Each number is 128 + 32 x the weight over its row's rms, rounded and kept within 0 to 255. Layers, rows and columns count from 0. Numbers have three digits each. The size before them is the row's rms in percent of the matrix's.

# layer 4 MLP down (transposed), 1536x384, rms 0.119, rows 758-898, columns 192-239
119:138117150138119100112190147130170147189199176128165206110202129152148105129165112163072176170103094110109171082108141109178134137111146170120122
119:116103109159144146084099098119143104144105154139149129123115134112162081129089074141098144180096089127081123184169157100127081080143101101092091
075:116150135116204119122146087158126077146207121125100130106158148084110139126166174142095158161107156135102123154146131122086093114130131146135156
103:080124107154152106106094041157157085150178078181124147166096077128127109100187139137150100165094123117135137140182132153153089057106164138103133
117:092115097161091088095182102103145106097151145087147129050189133140155178119164106118140151141085159136127128192130229134130123096070159169057125
101:076155083111100120175190150120116153090070172164130141124170105119107137171128139080126152133163130179139156100162140145146139166193104151126126
097:143133135125087049140140071170121156102103120090143183117099115124145106121109084186124108086191135181148114152176082180139158134132135122142163
102:094132177095116165166177156073105111093174117158149160134155128145156112106099145132138146139118200130135121116153142179119146135173103130141151
114:123114160098055137108138079097099083177181126083101192109131114062176075132186157143092187168083133089118170098181120116111069128119106121205125
120:122172137150149122127130164117135176118129160172076133154096142087118102160162062132134146072151109190107141083141101165176065146122117137148156
107:160109130111129138128049159202115072089124119208141077155141131101135148099127120095094115145167162021145052142090146173132164135157154157153117
102:127174114032158157201129214119113145169207105146061158090134141104085114144132153105110097130140116127129066147129151116171105153192140156120120
084:066086115147185112133111132180100101137053155145119133191145160064175135176165091070080142125083140162117104107108122129120139176074076075123196
111:087150110126137107154107164165156096112147088111134126146138111116131128121156126159139092110147140178134042127176131152181131155168148146099136
105:090132142097095158156111129097130127095122114117125111134070079150137132102147143156156086141109114163137136126062164135136131120101163109115072
115:146163103157125112130137145132168113142149136115163153144221184065120166142112151147088149134148140184120112137143142153121111140113139140151139
135:173154123145134078130094143109116102118141086071147156112131111156135060122095089113167084155172129184119104129119109105184118170143158153117147
082:105092115118097134128062142149102167128185125107145092147130158151176118131052080129196162109113113018119132132091160151096174160087151160119140
089:086113112096046130156144096122106088102147137168166097171108088143083101148096101113088095140161131112134123152131176132105132131128153125208086
113:068089070112108139106158137125112148096125111163103168139073119101160108169104148148170172132140109109152085131115158169164146053136118164100113
109:141177124132124049085153167136129145111121228125125104143151144139107113106110071139209177098103126155138136144102170159148160148101142147138129
096:084125100127173122105138092149099103061190146133079105145203142126141183135107070136180157145146143151148164082126164192099213082157135106110131
109:131134110121147153137089139150091082149101139087101064111167071119108153079121126144059170160078121116099105154108167096117155103149160100154141
085:157125138145139082103155184132127216136114142144097071143141152126141138115145172067124107134132096139115077053141139098100111136103110153111130
093:115166114109151143126099162127150122144143108176111121178163181178171179108172147195079150090065121123081201081089137107125175118085108106133137
114:117181097113120077113108164141115131095129084120093068127049148115129092106138129096118165069155121127072171079156108114154108050132085096093086
115:116174111143113139099196162074065127135105118087056178122135092216155107164118146146121114122125145089144161097145139122159139094157124160130112
068:147124085146102174047167176166136139139075135064116105095154114141133095172096118114118158161124158255181078143130106129134100153095112094117170
084:111153149087152119130158129078134147144135162120126108134155162116087045134125191113139103168138040207123172115113122061095157156142108123114162
114:112135132111160160164159098075126073135134096137122235157167109114142136088225143112147082163209153095112095182071126103109153145107085192149076
119:115165194082141116158122156067167173179184105157165136102167170108130171092072181122132137182102101115077091179090100083129117157130080129151131
111:115164085173110091112112148121128107123143100097160074135092171092131100139117115113201121132127147221086120109118144192073135106134137088147154
092:120114159126134115127121115157143143175108165151185122166108126121109117140144108114168129127157061137182137155112147123111132140112104093090080
120:151097138084122079115097139169142120178162143137179164187074141161117146121044112121086106090184166165079164165089094156087143169167105134150136
090:095122120111106194190086103137126135125187115126115105175102127105146101124037085088112165096098138192094166118161159171154156140111144162117156
096:102123062160147171091075162170078168123119103113112129140170134134076113165085103076142060061142132055134126175101124121145182099139131185105091
097:168073180123187105085066171154052124192120082156121133158164172099110103124168115089161120114111139117167165149076147154183083148134101105100066
100:112160168154161077162126112162101151101164116065115126141155144121114122106122178142175099108130065164144089135115092113130178185108108087096150
103:163109171097103108160189109158104103157162140148165153156127110099126118070079101134103128127121102140138126220119216124134065105137134112089101
088:090085177116089109061160154138100076124129137130161057102132098159125115109026126147105141148124104165165124095099098141193110129139151090150105
101:102096084104189137142124152121113127150099090121079136133072119154162162088151118128182158125168116093114115122169189182068146120090127118119104
094:089153136163152070116064072141137135175150096097090207109169120132066155151211069113184088139119141110107156156113140201118179115116123130134108
099:131078122097079147206167113137136145155153136111159160101172135086162142087039156143123126166120105056134097112163117103129122078121146090177130
107:115145095156174094105091125044154106107121153079124117135124083095076082112107138131117094217153070091127121170129131130155123111075099150118130
116:074134124197123117170161146142112136113099174167112111120174084087150124124131106161105136166155100135118157100138086148166110113185172140154087
092:112120205132152142080140085127086131103162179111107156157116153094183087126131130102158111149142175197144140096155123117082139133156158153114088
104:130213167135039142133098125154097057096165076179084142112088116122168156130039177109134114105077113077087121156132096065120088109160149140135104
103:105138101132141130149144126144101131155132041108119149141102153129097130109152135108108130153169174142090174119056163163171085136120133124109132
129:152085180163079108088146139119173111150134070116134071124122096095124118182195136088147102174155130116094131075119170097074109115158072101133086
120:129163112120081171155075064131104133145159127135196115096110137124111119113129094099106140163137140110150078123146112039160121116190159167115040
102:132123148159114108033124157120123109182033163155072124130092115158115143149102121136144153119140159175128159121175165164122183137165132147117109
103:083149151069124129077133102113080136114090131096136141128122091129129187092113171160159098161076144095128131095118162183095125145109135123082134
118:118103169134160124123140159121105151134151162137132097178169137079121092108113180107104075112161140085136156165089147130079183075163139212140068
121:167142178124157148041106111142143150145179144158149172111063146160108083145160077184139148119181071180159136085154126129142121157091161087129134
101:137135130075140100102141150150177149140142155144121094152101170141116129112124204156160119147095149137165171137161133119101130084146129126148166
088:100074183155077104093156094154123142102150117136133133113156114149209122181068123109152131123133212143150083101147183132060148099129156075169122
104:115143105154134155124095096190139138118189106112123191116127154125127173121093106130120131111140141084124071119176098157132158092157103119141118
104:115117165113108107150145119183110188170098118126111166148184132161120139082113140095121106147115119186123148124177120110105119075144166154164107
093:102142093112203139125104079151121137108105121141151124105132184148164164142166150174123138124120092148103127133081075202138148125187058139109166
099:150148110142195102077195121167173182090133154086143110102105168129097166117130163104124196124147138124187153159126117102112105157114121142174107
118:174102172112137160176101141122142113103121113119121115164122103194128115157143107152200115125128095147149155169150099132125118132125095077073097
076:145114142084157137100140176185161105121148100059165090144166095100201119127146066143120156109168143192151093126158096154102079164060136081123161
099:098193111127122105097123106109134142127130103114143094102141052161152107123109129138098090170098123157102163093109110092128137167103125102082108
084:117093093170138124162155142158152157117094116131125117144149098163114153093157120142166180143176114084107157161133141120149106140108116138120047
104:120124111152118066154099101150135142109103110153193110155103109150125140143145155178149073106187155139109150127083121142156120088162126110176134
108:143134131136141072151164142115147104168154114083142167061097126109115138116166132145094142153181217141110133122109156161098174165115133118191114
095:122126126094101155140115153120091129164136103126177077102137127110131166124130137119142123088116134124146100088115137110121180133110147150130163
095:109148152109166158111103141117114101124102155187131092099162193146106150157113090060161066040159109109174106142091119118133102137093149158173211
106:135151118111104173162147090164146128083106066129107127152096149148154096150060094161090174135118125104140117134165068140145075173107115115158124
084:125061081093158143180160118187168101124097102080099089093128124099140091159156135153137130112109103151142133146196094114107096123085114139064125
116:175061128178134139134116159149080151110180079099077218148127084135095114132143115123107059128162127136113174131106161190128176154112141155108123
123:117126147158024069132173171098179136149169092136088142141193096096095148124140131151147144099050183153105082103189148161146157135117168127115139
126:075143128113189143164090181094119148113203131122137201107118109138077100153138133139156115103172123106117108148132180183117075158133106131138084
100:137091081131105093174121162154146152134108169083170095142098115104194088126106167108095143107189165132171106095110081111136135153160121131149113
109:127098129070071074128124112118142127143077131097132108122096151116085103082129106106135164120128164110190149108120115110139154131130120121151183
113:116089107054103162106097064106125118140108110184076133089120100101114103185138073133148130089165143213134126061161095140159131123157104146133139
103:158092150132108086135168104071127092134154100130117115047120139114115097153156168163162144160074147114132108166103124116141097109133149190111079
094:120076144116077077148094097129189116162144116146128085106110157122154074058139098147170108171120145141151101109117123115093127165184074167167123
089:124126164068119078151111148093187110120120132123163160049177108078146115096116110057123125124192141144092114089139112099116132094125108125141146
098:158073183163169076178097094176146130113100123118155140079113119114113172148162149116094136126146095069158132112102152150127168102125118123184111
101:085142115145107180113105143134125101115130138133162112116118126140186065154161080128125098165125081088131153134128156115171149108124148184101119
082:108153109138168098075187167084184117144162103176143118122045117101139077131091117121169067116131181131143129130101101090143150117151139146180088
111:181112102153177106129144135099104127147142110105134124160159100124122117166125088127145126160079158161136156154056152131139142155127133064115093
093:179135120140109090149118107157096043150115058186160150079120037092147134146106170131154091116163058129149184108146148044120092129138106118090156
107:177093103180120095111110157177108125123145164121137217085093095088129073126138083134178155169091135063133069161137160104168117132131115094139188
110:104109118177120132110114173140157112122103159124146129083182144180093115133153093088098169097090195101093133114142104091110123153167126135111111
097:102156097135113093167117112142112116145131118141119162121065118107149175105105157142151153139138153114081116087137129187186093110164171132148111
103:099120119197170100124153095137175112152112151113105152094111135160139122133124128117074189183100142187161168182160135144123070170160184130057071
092:104114133086139120081116094160121146203084104103117120222162133144123131125097096133121090119085072118126096137143143045124159156175136163072081
096:141120084114105122140076112116097106138126160184160110115141123122113131093158095121131086164103090137089161156090092113114152141188146105127165
116:153062102117144137161072142146117131132126091124162151111123113171120147109131116091109157105126159195121130095112110160092137098152076100220087
095:114117127193145125134133112113073157166112099051142153117098099204142154146152134161116131102126197117094134068089133056119162136142106088120108
113:161168095103148099133155138158137123152114169086208150167101120085126081096137069165179149189113123124114160141093074168169176107122139119147115
102:157121162074180094095141143082108088128186096138051121154066156113139145138153130133099094114108204156149147120070130105143144111133112144142125
105:172177115178123141137120104156119166090097174120169174078112162091124169160103119159119140116075083098080064141083146109113093134142072106141118
088:144127111158144059115136114086174126126069185185142155141141130048087159102208164151094144124192094124170162079109171156135212152135125177188134
073:110061162183088082106182120164135120176132188148125116171150077110136098191153090116095112131095154195146100115075135101131148154123190125108140
083:125077121103139097069137145190082174143149046068139172152160135104103150179096120118078112100139124211138166107114117126166083129090112068210178
098:101136121113211125149081126117111103094143129174056166132104168091142103070147062129088100134060165118140111052106144193126129117122172175120100
084:204115184100129096157112068139117047111097103207121096089103172122108149130154128154142067117160136162139098132144072141121116156126102140145091
076:121145159124162015123103230160107119106161085108153135120114113140083149174140086119113155084088151097121145156156111088088120116162137151122086
106:101097120133091173042142151132104171139168138077158121115127128135130079140136103143090113149142181126089166174182121112147154146116126108091111
112:108098082064115139124118158144112147144150166184083147138117087126157055119121092148122121065099140212179119097156080147154088115172175107134088
095:166117102119070183158134092171108086115131108133140153152129072137158126120101162134149108107114141128116117102145073148103065129151084115110074
087:065158118097146138092107159133139159171181125127136118102139093122112221124121138145146161140113138116144115149181142176132132110144112119130100
140:109106165129106075109121137077138118114162171088114094168184073165174113137190083149104092123150135110117141149166153157075111193111146129138213
104:113125109121142118091122148122159133198135148102113086116081141186148097104121087152132115143091164135132136156097085201095140096144102158140187
109:124081078184113169155117116115140125088130131168108148147133164131030130167141092114118149136155180220115112117048145197104188092163165074154093
106:147092122084157159124105152096090141138120132148158145124111137087154130088115184186113147154128092103165105128143124145118120109127127122161115
071:117117097093098130111175119165177118166093079122158150198074142089100141170133112218132140178112094192127144177073115099112090171116169148110191
088:144103079107083162132140113156102106124127119119138097140122083141119119126132134158118151065199206180107166122139086191146081134099197201091081
107:097138136074098163126107149122128139078109159161120064134134150062121179179123103105141117164169175119141103114161135156156121096127086127155169
105:131100119151103070127116152124055057151167111129098075227165109166207123115131086140141198135157171165104065104094045138177098155095135133143135
100:168120159155089131075147134162152139071083123133137132099087146076155140154067096185165092142122098115161116180146094147192108152100123110101121
097:120099198063076098164086105114162110139106151121090149156088105054103147111145148121113106103181101100129132168110156127152077116133110113124155
105:109157151126169114130167128158126169124178127126153201092147144158088103138146096140106135133088122044084106137145132128122129124139116110090028
095:137151143081127058176087102104108075160156152169137145159087095099075132095223083102131126147092140132136127100141155178136090112118102119151129
104:109170078189128149139129117132056171093138102188151093090147142069116175224174078125205079141137138086126129046099132176170158143093115149130106
119:087149082103115161214119154178123170093150092078063141151107116107136074181148130125137099137175127079064137121111166125149175115075163132107053
084:124123139115177139138185093160108093138130162095114138154140104109188111137106185069152099119105145092086122145104069114177145128103159154148134
109:185075095186144124125175131184071172129087106137138128147072155091131122139110075152185170118171104158115100095125116119223161171076103123179187
095:140190163120155144106133142179113133147162175132128163112058188128115147085095115098150111166140185158129120177124121174133131076115118063130101
092:150110112164172101126135158192144130184137093159107143139123149109147124100122073131096088104147158136126114081153099098169174119194092146130161
085:127109150047157073167149197124105197150130097094148180153038130111159181154169162129188112119164151053156109082156106113079138179162115106093111
105:115082153152159173104113159126134159148163129131111171087126123099153134125069124150074104186157106120151162119096153181137117118105156147129138
103:187149184136095136107089132143123090129141140133140150126137113160155097094168099130142152134160082086181116187162171147076133150108117151107132
089:019153114093128186112095117140083141118163110194149145182171164137167166088132113158108129163117123092123165066163115123115197114083122124171102
091:154124120199138149169171127126155137149141118140082124086078120114053116112154094137126088141089097065146132181073107115139153158138117195157083
099:053109107178116093099136110148078120161101139113095125123081084072154071113093159131105212118161153135125130199113090098099123127111144151142082
118:110153134104169120133059125100185120102112161125127124124128125138121160122120079111092111110109099108100190136144166133121112079159126105187164
097:078052118086068123131117131113116142147132155111113130112107167177109120082179157138096057122124131072133127080127158104035143139115100127132078
095:135122150184138141122169102101125156132150110156133206122120134129144163133043134170176131138131128167129161164099115131131102099177198147111139
091:151085146164087154152142105128114127173056097148148115159125126133105102106145148143144176117148103155110096142089108107059051088082216137117187
108:112099139146119109157147134100196112125147087117168114079127112171111137113142145093152176132149185167082080130104140174087066136118108146125157
113:186191123127169145126192107147191119116132114171110167116105141100124103063133115166148135115081146128192151109128158141168146099141115158130099
100:121170108128104162146180150109064086128059138110189119153147148138139156144144110160088167083127126117110224141134136174137140155144129168070106
070:160105105090140128106156139109089071122054113154196097162153121127106172197134142145094066059151177211109141133152116139097084101108091109155173
093:149122121099073137094137136124184125128107180213105111105162126078123149090116198116121099127166156078173092123084149146143148112153156174104181
117:117138112134174164049178158204141121092098151152176089130161123116150176094040063147129135135114157140116113144134112140153126145161208113139114
091:160064124115129103111171140157097095102136138160132127079154077086126121127118124173138098090148110089137124113139234144089137179120162114181115
104:151079182109101185167072162101110118059167154128160125160121143081138157124140145182112125145129131124103144104137099123134070092113148165148169
# layer 4 MLP up, 1536x384, rms 0.12, rows 759-899, columns 192-239
102:118023100132119169123121185126161093131044123150099128180186091187116118165051149121104099156109011112109160124049105129170241101190095146145140
104:093115139055162111151170108124083097156137154095158114093140093094151163138056149106172148119130120153151139144117137087117124187135152115164125
095:137109169093072113126137074119129169122083096114129150106150140141147098108128108100141148101155135184090155121102148129089152140094083087089145
116:126128170160153142103131112095171160070141141188127131154141117103083123152140076080152117176120161108139096093106130121160152114112144103163122
104:194126150094166122108098154170177111123153116140145101171101142160168166109112103208106106103124127151133140107070142137121151163181127119130131
098:217100112120104099145058120081100067119120179119058138160130133121125151111138162128108122114158178106083057132109128189139097077153205131183117
103:171139085083149160170114128166085133144123098147134101136167136131127125119208085165118122135149077140131107058095157131155169094114158135096105
108:139199115083144121107089125132160106173142099114164121095158114152085077145179218068108155133108152108219166097119067104108117130116072162147119
112:114168095122152181162090118145107086155108164099059113179091131119156097087089169157122144086149055159134145070149123131167162121104179046171105
093:110172091094165210131154074119129141135106107090137104104114165158091103144157111104148132098151049086147115171155112183127134149087143189154139
100:093125117126097044139111123093065142139088155150159155093101167182103126103075130118135094136081150120117084148126132190097118145135110080159110
088:139117141182083138098126131099111136148145155088096116063106140157128126113110142154132196109173069105114147153139123112098096154112131119046160
109:137170148160180162118145125081105120111143015195076118171051107126143167164125105090091161146125152139107115115160117093129122132108117139129179
094:177126093127164177072187154129078122210110135097113138122146134108095140117115147118059111152084119097152024142121118144159177101097075163148148
103:110047165138153126076127075128090109154091082180126074141062099146150082122111134101166137121193138143100172130202121080111161119086196145154139
126:123147093130112129141126192122061127128167108100154127106106128119113084198095120061123095103152110141153080117108139092137066109070053123112116
082:117103140144111088199151112151115140103150143096139080114145157107133191084133118123036100142131136169183150129129148203174120122128110087117112
101:141117154062116133102165146134097137139192114169127069142071123127057099128119080176114097137131155116126164155133149170152112145146097123127157
103:111120133153090170101085073130149108123161135142108141160143148114132166060137133140137119126159098170162113160238148071153156068124132157100174
097:170145173131161116104158094158136120112124066102092129181127150141076125174111189143157148202106162124165077107148176138128080136149114168130125
097:123121170169141145124109132130124142165102100112113142134088114110124019129107190100123102128138137112103138195109066076185102128187121123112115
098:159106047057160141068123152148119120157182137130161142065057143174122160138101153153162116151153174131092180128173109162157066161159103104080152
097:098118105122139175146120143097125142154100114153155134117099113070158138156125140128122113143101113164144150157096140174150161136148146105164113
095:140125151107154160154135118153123125151139148132186131135091170120090131053156081058085119114148124135127146121141128152185135136092158100107174
105:243155055094168097086127155112126244108147119137136064120073140069100124166115095086101127150137162105141137127088145088166096135100099128112121
100:114123128107109115146140122111192103244107146136106092142073153116175173183134143048116187160098129166168143120150097176101115139133149087074117
102:206157134142091162146099139137106110157148118117094135102171085099107084062093139196109142123111064002160150115097127133146146179118135135156087
092:107092081076177131108149181084116117154122139148127136146097114117121125151119120127122146130163169125076143115075144157144118162107157146151150
107:133099105126129104119108056142132093116138119115092100183130102208053118125141153133110161129095138145121162155107129144157161173140095167083106
107:128145062129160034156117141133156155118138140093157078125121099131127076145106140113087073124089101060131171125069125068169131176165108143131123
108:188146068139078144147110162135106145161133161081163179156083123163137118160122107019195095132103101130128090119140135160109160148117157161165101
096:142154144093107119119081127097098147104143152106175145084136159142098080166131119189123066148146150077160140118172193130106136148083117198173171
114:133144150168115150104106101089104172172160148125094118156167100062092090140160103206158141127115162125123142078125095128102147090122174140130183
091:081120062122078117102126106106148095128115152117143156132181129127088151152155136144157118112106100101159122171195122097138128131115105130164071
086:166170144116102146128075148169163066160130084087123120074105126130134069120104114132126124106087128092116105118164125125134131110160138093164149
096:160136152145103194120109097091144187085175165189088116065134135097107143117128065120164135133118109076135120116098116173132109099107111125176113
096:099148179128124121155105106089102140175128176152113100146098197112103168191119117093129074098142116124030156126148192075111150125133102126086066
103:109142105114149155102085109104100092111092109162111140149127115116112166122172152082083146108125130164129146120122092104131048118160112145109157
092:104174032189123150142133136132107117131117151153097139125132110094042183091121106174046076126161128216131111142109116090099108144060160140100123
099:132134122118161099190164090103063149123087167125184100106115025120142127138102078114142114166145105070095106128161136141166151114156138141123197
090:103155180173086135129132135118150106104195087150144097140122104179205078136133137055114154115161118113126063121149128140131095209105089120119126
100:132090140067138102134138071086095085074144153147133075128138157125162133119185091099168157141137126100138169172130100139132132149154166131120111
098:123105132076159156115148090042088164078109142120142149109177114159139118100133137120064091138103110180108174119122131121125116135157099140178144
115:105117142103103192135167088118155106117087081149096086098105121151054158168163095140124143115129114147167149099101045155116174115108140129115115
108:121163174114088087093149148129157166114053121085133109177163157121123094188113087101167147111103168097142125118106165143092089145125111090044139
094:155107085122128104140104077126088125081147122045154148135120175166131152069156135137118095106116091149111176117149138141128185108125159120093182
092:134056072141105041105077149064110108116106119158104162097128079148173134112071099119166104124113137190098132099168107123112174147148079115110080
110:111098095133096175078114152151147093180086127116117180190198122143146134130163101155126093132192172098061103114134156156148082062157163093104120
102:138085107117097103162183080170093126111171114143065144059088122108120131142149122169149085150124107139130059153188140169131116106109107078143157
098:117126064145115146109131076222105084146168159106114142110069105079130121151072138119073166112068099109085141097098099160100065164126051137126244
101:210189122126116109134132164101158099154143109169091090119102182166133166167150099115146165087169106191142108117177149106158093110080145173125119
103:089118115162175109107104102132070144143077115114115102149088128122095108123167159142184121146125138108133106150128098117162145095123159165140138
101:102160173109157161124085108133138194160107133132153157132118169091123073101159086161112129129091087147150116112181082179158167066208153128149118
093:153147142160109127111101111117125121111125110065091074153124117121064142171114115125097058116103131080114091105113169122126126124108134097102091
099:151110124106127108155100172156137167164123118151057070127077115121154130108087144145106087089134106104120073112130097092168111117131136129156123
098:124176169103153087116052132134107125145108089163218118141127163156088071107124181102163154131141135181079133135102097119176113133175144145160137
095:153107084132116106116174098147113126038094098141158114142122100131153152127141162123141100109169181167151097116090102125150146142158146132102162
095:140119137113081093150102122126101112121119167105099107096097138111109126074131082129107129158102184109166133144140160130114158108174106140197084
100:111131177104128118118160112116138163121116111085159114156170157129177118122132071028174131096158130115129146125085148148143167128134073137141132
116:110135137187213126133121076108174103136146148171134146107081116161136141103132193123127139148130204156126092092152159153149108129143120157139167
098:140144161139155143184126168136148140152073037130116098113123107033070075126038106167098139083107079188144122154133118161175124138131120151176106
098:151135128164089107147116095121117135141132142158202122179140134067133097134141167113161175108199174105082033126133153172139149119150187198130151
089:032112147096188101142073098153160150108157179145172119111140158154114164152121112112180228162138105087144114142123144096142086136079131098146184
105:103144111098165145215147139164152160102150185158124082127175188081169132113071171139131130133174139183086153175158167106165073153134135104127103
106:198178140156135112112067122200091123119102147097107095216131125133146119104175166079130090160139146149122152107112149139158086122099179109140097
090:120153127123127084144140098121127154098101194120088219144118188177147062127141080112092126119146117142154132124108132114087119147088008145151149
098:119127023155192157097141173094124087126155123158146163131117129110134120128128129177094111101114171199144139180118181137184129145092156037148094
098:071167135134138162032191110085079159090103093144100125133124143161090167106169145095074136164107138111111121144141149160204104108064069139105098
097:123150121100095112099135120157168089094135094097101106077144185163106104117166112122151078120141127152138178108088143135166182195109091160119163
109:054171098108112114144046054108136101157101076121160158042065153155130194131132076130172105116118143150150092133165108117126148114149121078089130
106:161177058131107093164186119101117147139137086146089084182143106121088135096069113152137124118098148108106107081167103151057157056146137148067132
111:140136097122151115097166111147142132115066126123052150099106119141095137130119098154135036134121133073176149103125113112136112091138059141084142
090:123096132154134090140167095129148162127078202179087138144101144142116135115090107119142140090120156110143089166111103103174126088189057065105162
108:117189095153168137100083156182166144147069158140073124111159121140100149103100112128123114188103117182046163176090114092111129167173150119089128
094:123124104150088159118096094140147154088130130099138085111107149142127112198142094167149109189067146107111160186192105139159114118143044092126102
097:062113090116114113133129162132130154126127064114133162117113147167100062133134186150159100184089082106030136191104126148133177181137107132119092
097:150117134104106165206090122145072149147104137073186130063115109160185138095121172171088111083127119075105167121097166146114113127141109171073135
104:123156163134111191159082206122161165191150079088202142080110116113122121148078185149134114089140134111120115138060160114175147154118101119117130
099:138104055158103178165148078122078114106100096155095102187141139139135146095145098162091096117137119185126125130196108100120119116117174069132135
088:152132127162066132142076125127121105043144093144130131143089103117159164175112215117109105121103093159135163167171114181133120105077135084116119
095:139149142113182181096100101096152138100084159043108149131168154159171063116073121096129148185123104142071107121130164200077173147171123098150147
101:162128072153086157097111159125146112077138141192131147142109110165125112103109098154100088135184096150186133132141119147117076141190089108095163
099:098151111104192201040131122148026058129142121094133140151128148145135167061176113162134127129159149154123109051093120077109078073079143129147135
101:160069155154130157104113125144120071154159038124119139079093130192118119144161080082115101189149116138118138207110155138141136142130165152115073
103:141115192184156107202060075068103106128117101209143143082115123086172162110130135120158109135099121155150134100062150193135117141145181161118106
090:122101115149061184083125153101206164061113112084118150169164121110157088184149119111149112113147111109112157123054098099120088059128122147128172
093:116131122172088126194144125155077127068131111107124162216141154142187143121122108104095095068100145134101130125096124115143108134105150077131126
098:148098174137123080083045124081032119124182090158168110132156171130145156126135118186110077197113173118131090124052139168159155174195130130127109
100:127089114099195181100152087102100116120118084139116128128089120164094132083141061126080155128098119148000094153084098156124063147111174147151132
102:053099165112135105122131103082090112124076059047138145123144050114127196112138123107146142121154122145134045175138162090135127137161103141093126
098:139025167157143147128152114119172091116145111145103152092077088153133127090097108160128176106084120075121223164133129143087099137132089143132162
111:151163083135165159143093098110127139119127125148160118215057133144168092184160118173182102069133125157098181132154129183172158199113173141171153
100:114166166151133126112127134060175197145088087097097118127113101167148146086092128120129160132098129170133099155141090099139101137150098064127129
106:127083124140111172142107094116139105161197051140142103167101115143084077166103128151102137108075089105138120084155106094093135191149154094119135
093:050092133137082114166105163122111172140147108133161090105142111155074116145112094144047143160110091124089125148145128118157130133156188086062178
109:078156144121146110135084081157121131143096158171133114174189122111108125073129100134147156175157139146114117132116162191128171117177102077147106
098:116163156104177081129119115118095085155129136082123186153113167152144164063118142148086076128104094066121157136107163133133129086126101146237120
097:122082113108176196141094150044081115116160205084133110034102151108114092201076106105089141120141160107154195077097087145078212172120099128146144
093:068163144080141121142122153111112167130112145072113139104084142131177148083134140164122124113106104117086121159114197123117061174154082083140152
091:091134188110114157098080126170141165102081140107076125136093118137115162174069080148103118170075103215142131135134113099099119167149089157139138
099:129144153136087131132143133186123133158107114148084135117120116124086126162072143112148146076142080109099113087173111152083146130141116142072130
096:087124120128085186128081132124146145153110125166170143180133094102139118147099117087119201112086107167093091166140125151124111063133125162133127
099:112145152063171136148085148073102107126094128135126078154089121137142111147099105137099138124156133092168151062154177179131168131155155110112156
094:166113062145140136106152145067159133170097125138109119132132105122107130118106103150083128132157098147071143164069133075136175082157147097128198
139:144081083118097153125115072127123093148162144101133095140101108117106144138114129126123170108093114140134130075147142170139127137132116077118149
103:044138094150117098217108144146118140118120124119103117101088122114144201148108128114168209099100127146150129067114115079113165174156143183059140
095:071090135105196093123088120096101045062131148143145154057130162120165128081110145121071137185096135127098092175151072185168145052118129175101117
095:125125135166195136120183153121126099148117093088118106128178126143083151109120090123158095127130151145167135114154135131144134076060115143123087
098:113136157113208133177097124118116102104100147108129059130078147139178175108073157069142146134154139135144115127144189117083105165158157183136182
085:185143166085143145167142096139074102108161156156078085081130202171118097071151154166146042114098146120120116133127159092121065148184126110108131
105:172147144179151106118146106111161160153095066136143130136113142166152099062153169130050132143160126186102131106110136134134087111145136169060154
097:120098146074144171095174072123117113066109093158082114080116134150089076111143150122140149138116176117135092187152157088133097142157148154093124
098:083141103139101160122093102111086134103099108181126094129073152082091164159141127125140093063139165148147123145146137071140154118078161118129173
100:079123099138150112116096133120134129177156101171147137138170130096121098180100103057100101162102159177091123134115141177162133142175138107156215
094:143107119108171116159120125146139061150142137097144146106103160142185181141151152109159162095043159154152127126170069129182114123113142174106150
091:176117126170133147145096101121111159150108152191133078089171105227146098184075181117162168134149100113134140073135121182133158169143152142104117
092:112183175141086172187112161102083164113150122127134167091087161146148239104093125104147130081130036177090127146140107105111106093178140123151132
106:137182189157161147127129112132183133137093128150114120160051150199128135149091134159168140152115091129129196122092100118184124128151131174134137
095:151135168116143082112111163126108141127111080140182141156157142124136124168115063158119140103046149172182087145111120181148125165147032140068202
098:186145140127129091115106151056064106151168122153083114142091148126065173074173161143163129114124105128082117122110145140142172148107096105159110
098:109146128134175115089151129139070139128180122150099141087099153142087138074113144092079083169187149101176129146096094195105181083059146157154070
097:050153094115105213187082135151047188108151133056150090161179122128110154180152150157181173133131066106134173139145081177102132147141166144072131
096:125093085135156133092085120094086099135110114138107166149152129139063101054096101123149166075122119161129102203126144196175179179124116162154108
100:145107158145116144159056091060098122158101139156094091099111127221123157108141101143183136104149161143102089149162119161124150101157173146124115
108:165134117085122101101107130080106107059127103139214125180110107176124093184136158131120166147106144037099186091183122172159098160071131111094153
089:191123042139153168120128137104125133118080096104153094160125116110104129159135140137102158112180154141153089101134141074216079178169075143071138
095:036164118111107133076149105158048153080113115190140090129144125138167105148125121174103156164108116153074091133172112223140137104135130143128149
104:101124145132156194117116137146059152149106111086130097106017119107146122108099084132200105126085127114093125135135131147056116064139150113104095
107:127139132070108111085127097187147046117145145126126132076148129148135167111080137124178151140137117135127151089103141084147100076159112075131129
096:119098157167131113119174148130127120127167088120155089141147123123100099149119149149102116154154068151098104109137121118140178147152121100117118
102:112166126080149123135170123131156167099147114139157139090103143151129105120114123112167131081138140168161165156134143114115101128161087146135149
102:083138119056133042157172108086136135121176167143082138138106117145110158131094127134111129119133159143106133168157141156151132118150096149093118
101:134103088097156192106081091111101172121113128114105117103012152151123055086170151097128125141124177158116158133141148203143145167121204119060143
095:075114157121164095154144124096147110109139103119113127107105119103130157089102142136122082118141128149154122130157114096202102153082144098087156
090:139181131118109043146152101122141150128129124156064125150170140118115154138089115142100102117140123114180022150149074124089102102107069084146121
101:181105151166082124137176136106075149079126141060121117157143187200124103116135147130142175124126071104119102213108193132104130160113161175123141
101:160129129118147104087088088150099118153180144105148146100137190167146149154118133122168123139044146087147143158168151083125082137075134097133118
100:115144147155127108119114126126064139125062131130160110084133127172140138136113123079085117094145134132125062204144125123133161096094105123165122
095:113122080158144165064149128171104081102135069109084096047188137125168181151073106159162146107147202124142139071182142104077099116152081089127077
099:087140173150092148113114116138132058135163112112152142144138126144093133111141165110118142169161100131166164094159073122137132143098144101089138
103:112090150134150147157104066192152093125172123133210191127151135171199106164118112088150076139124125127095117126150107121136175052136082041148123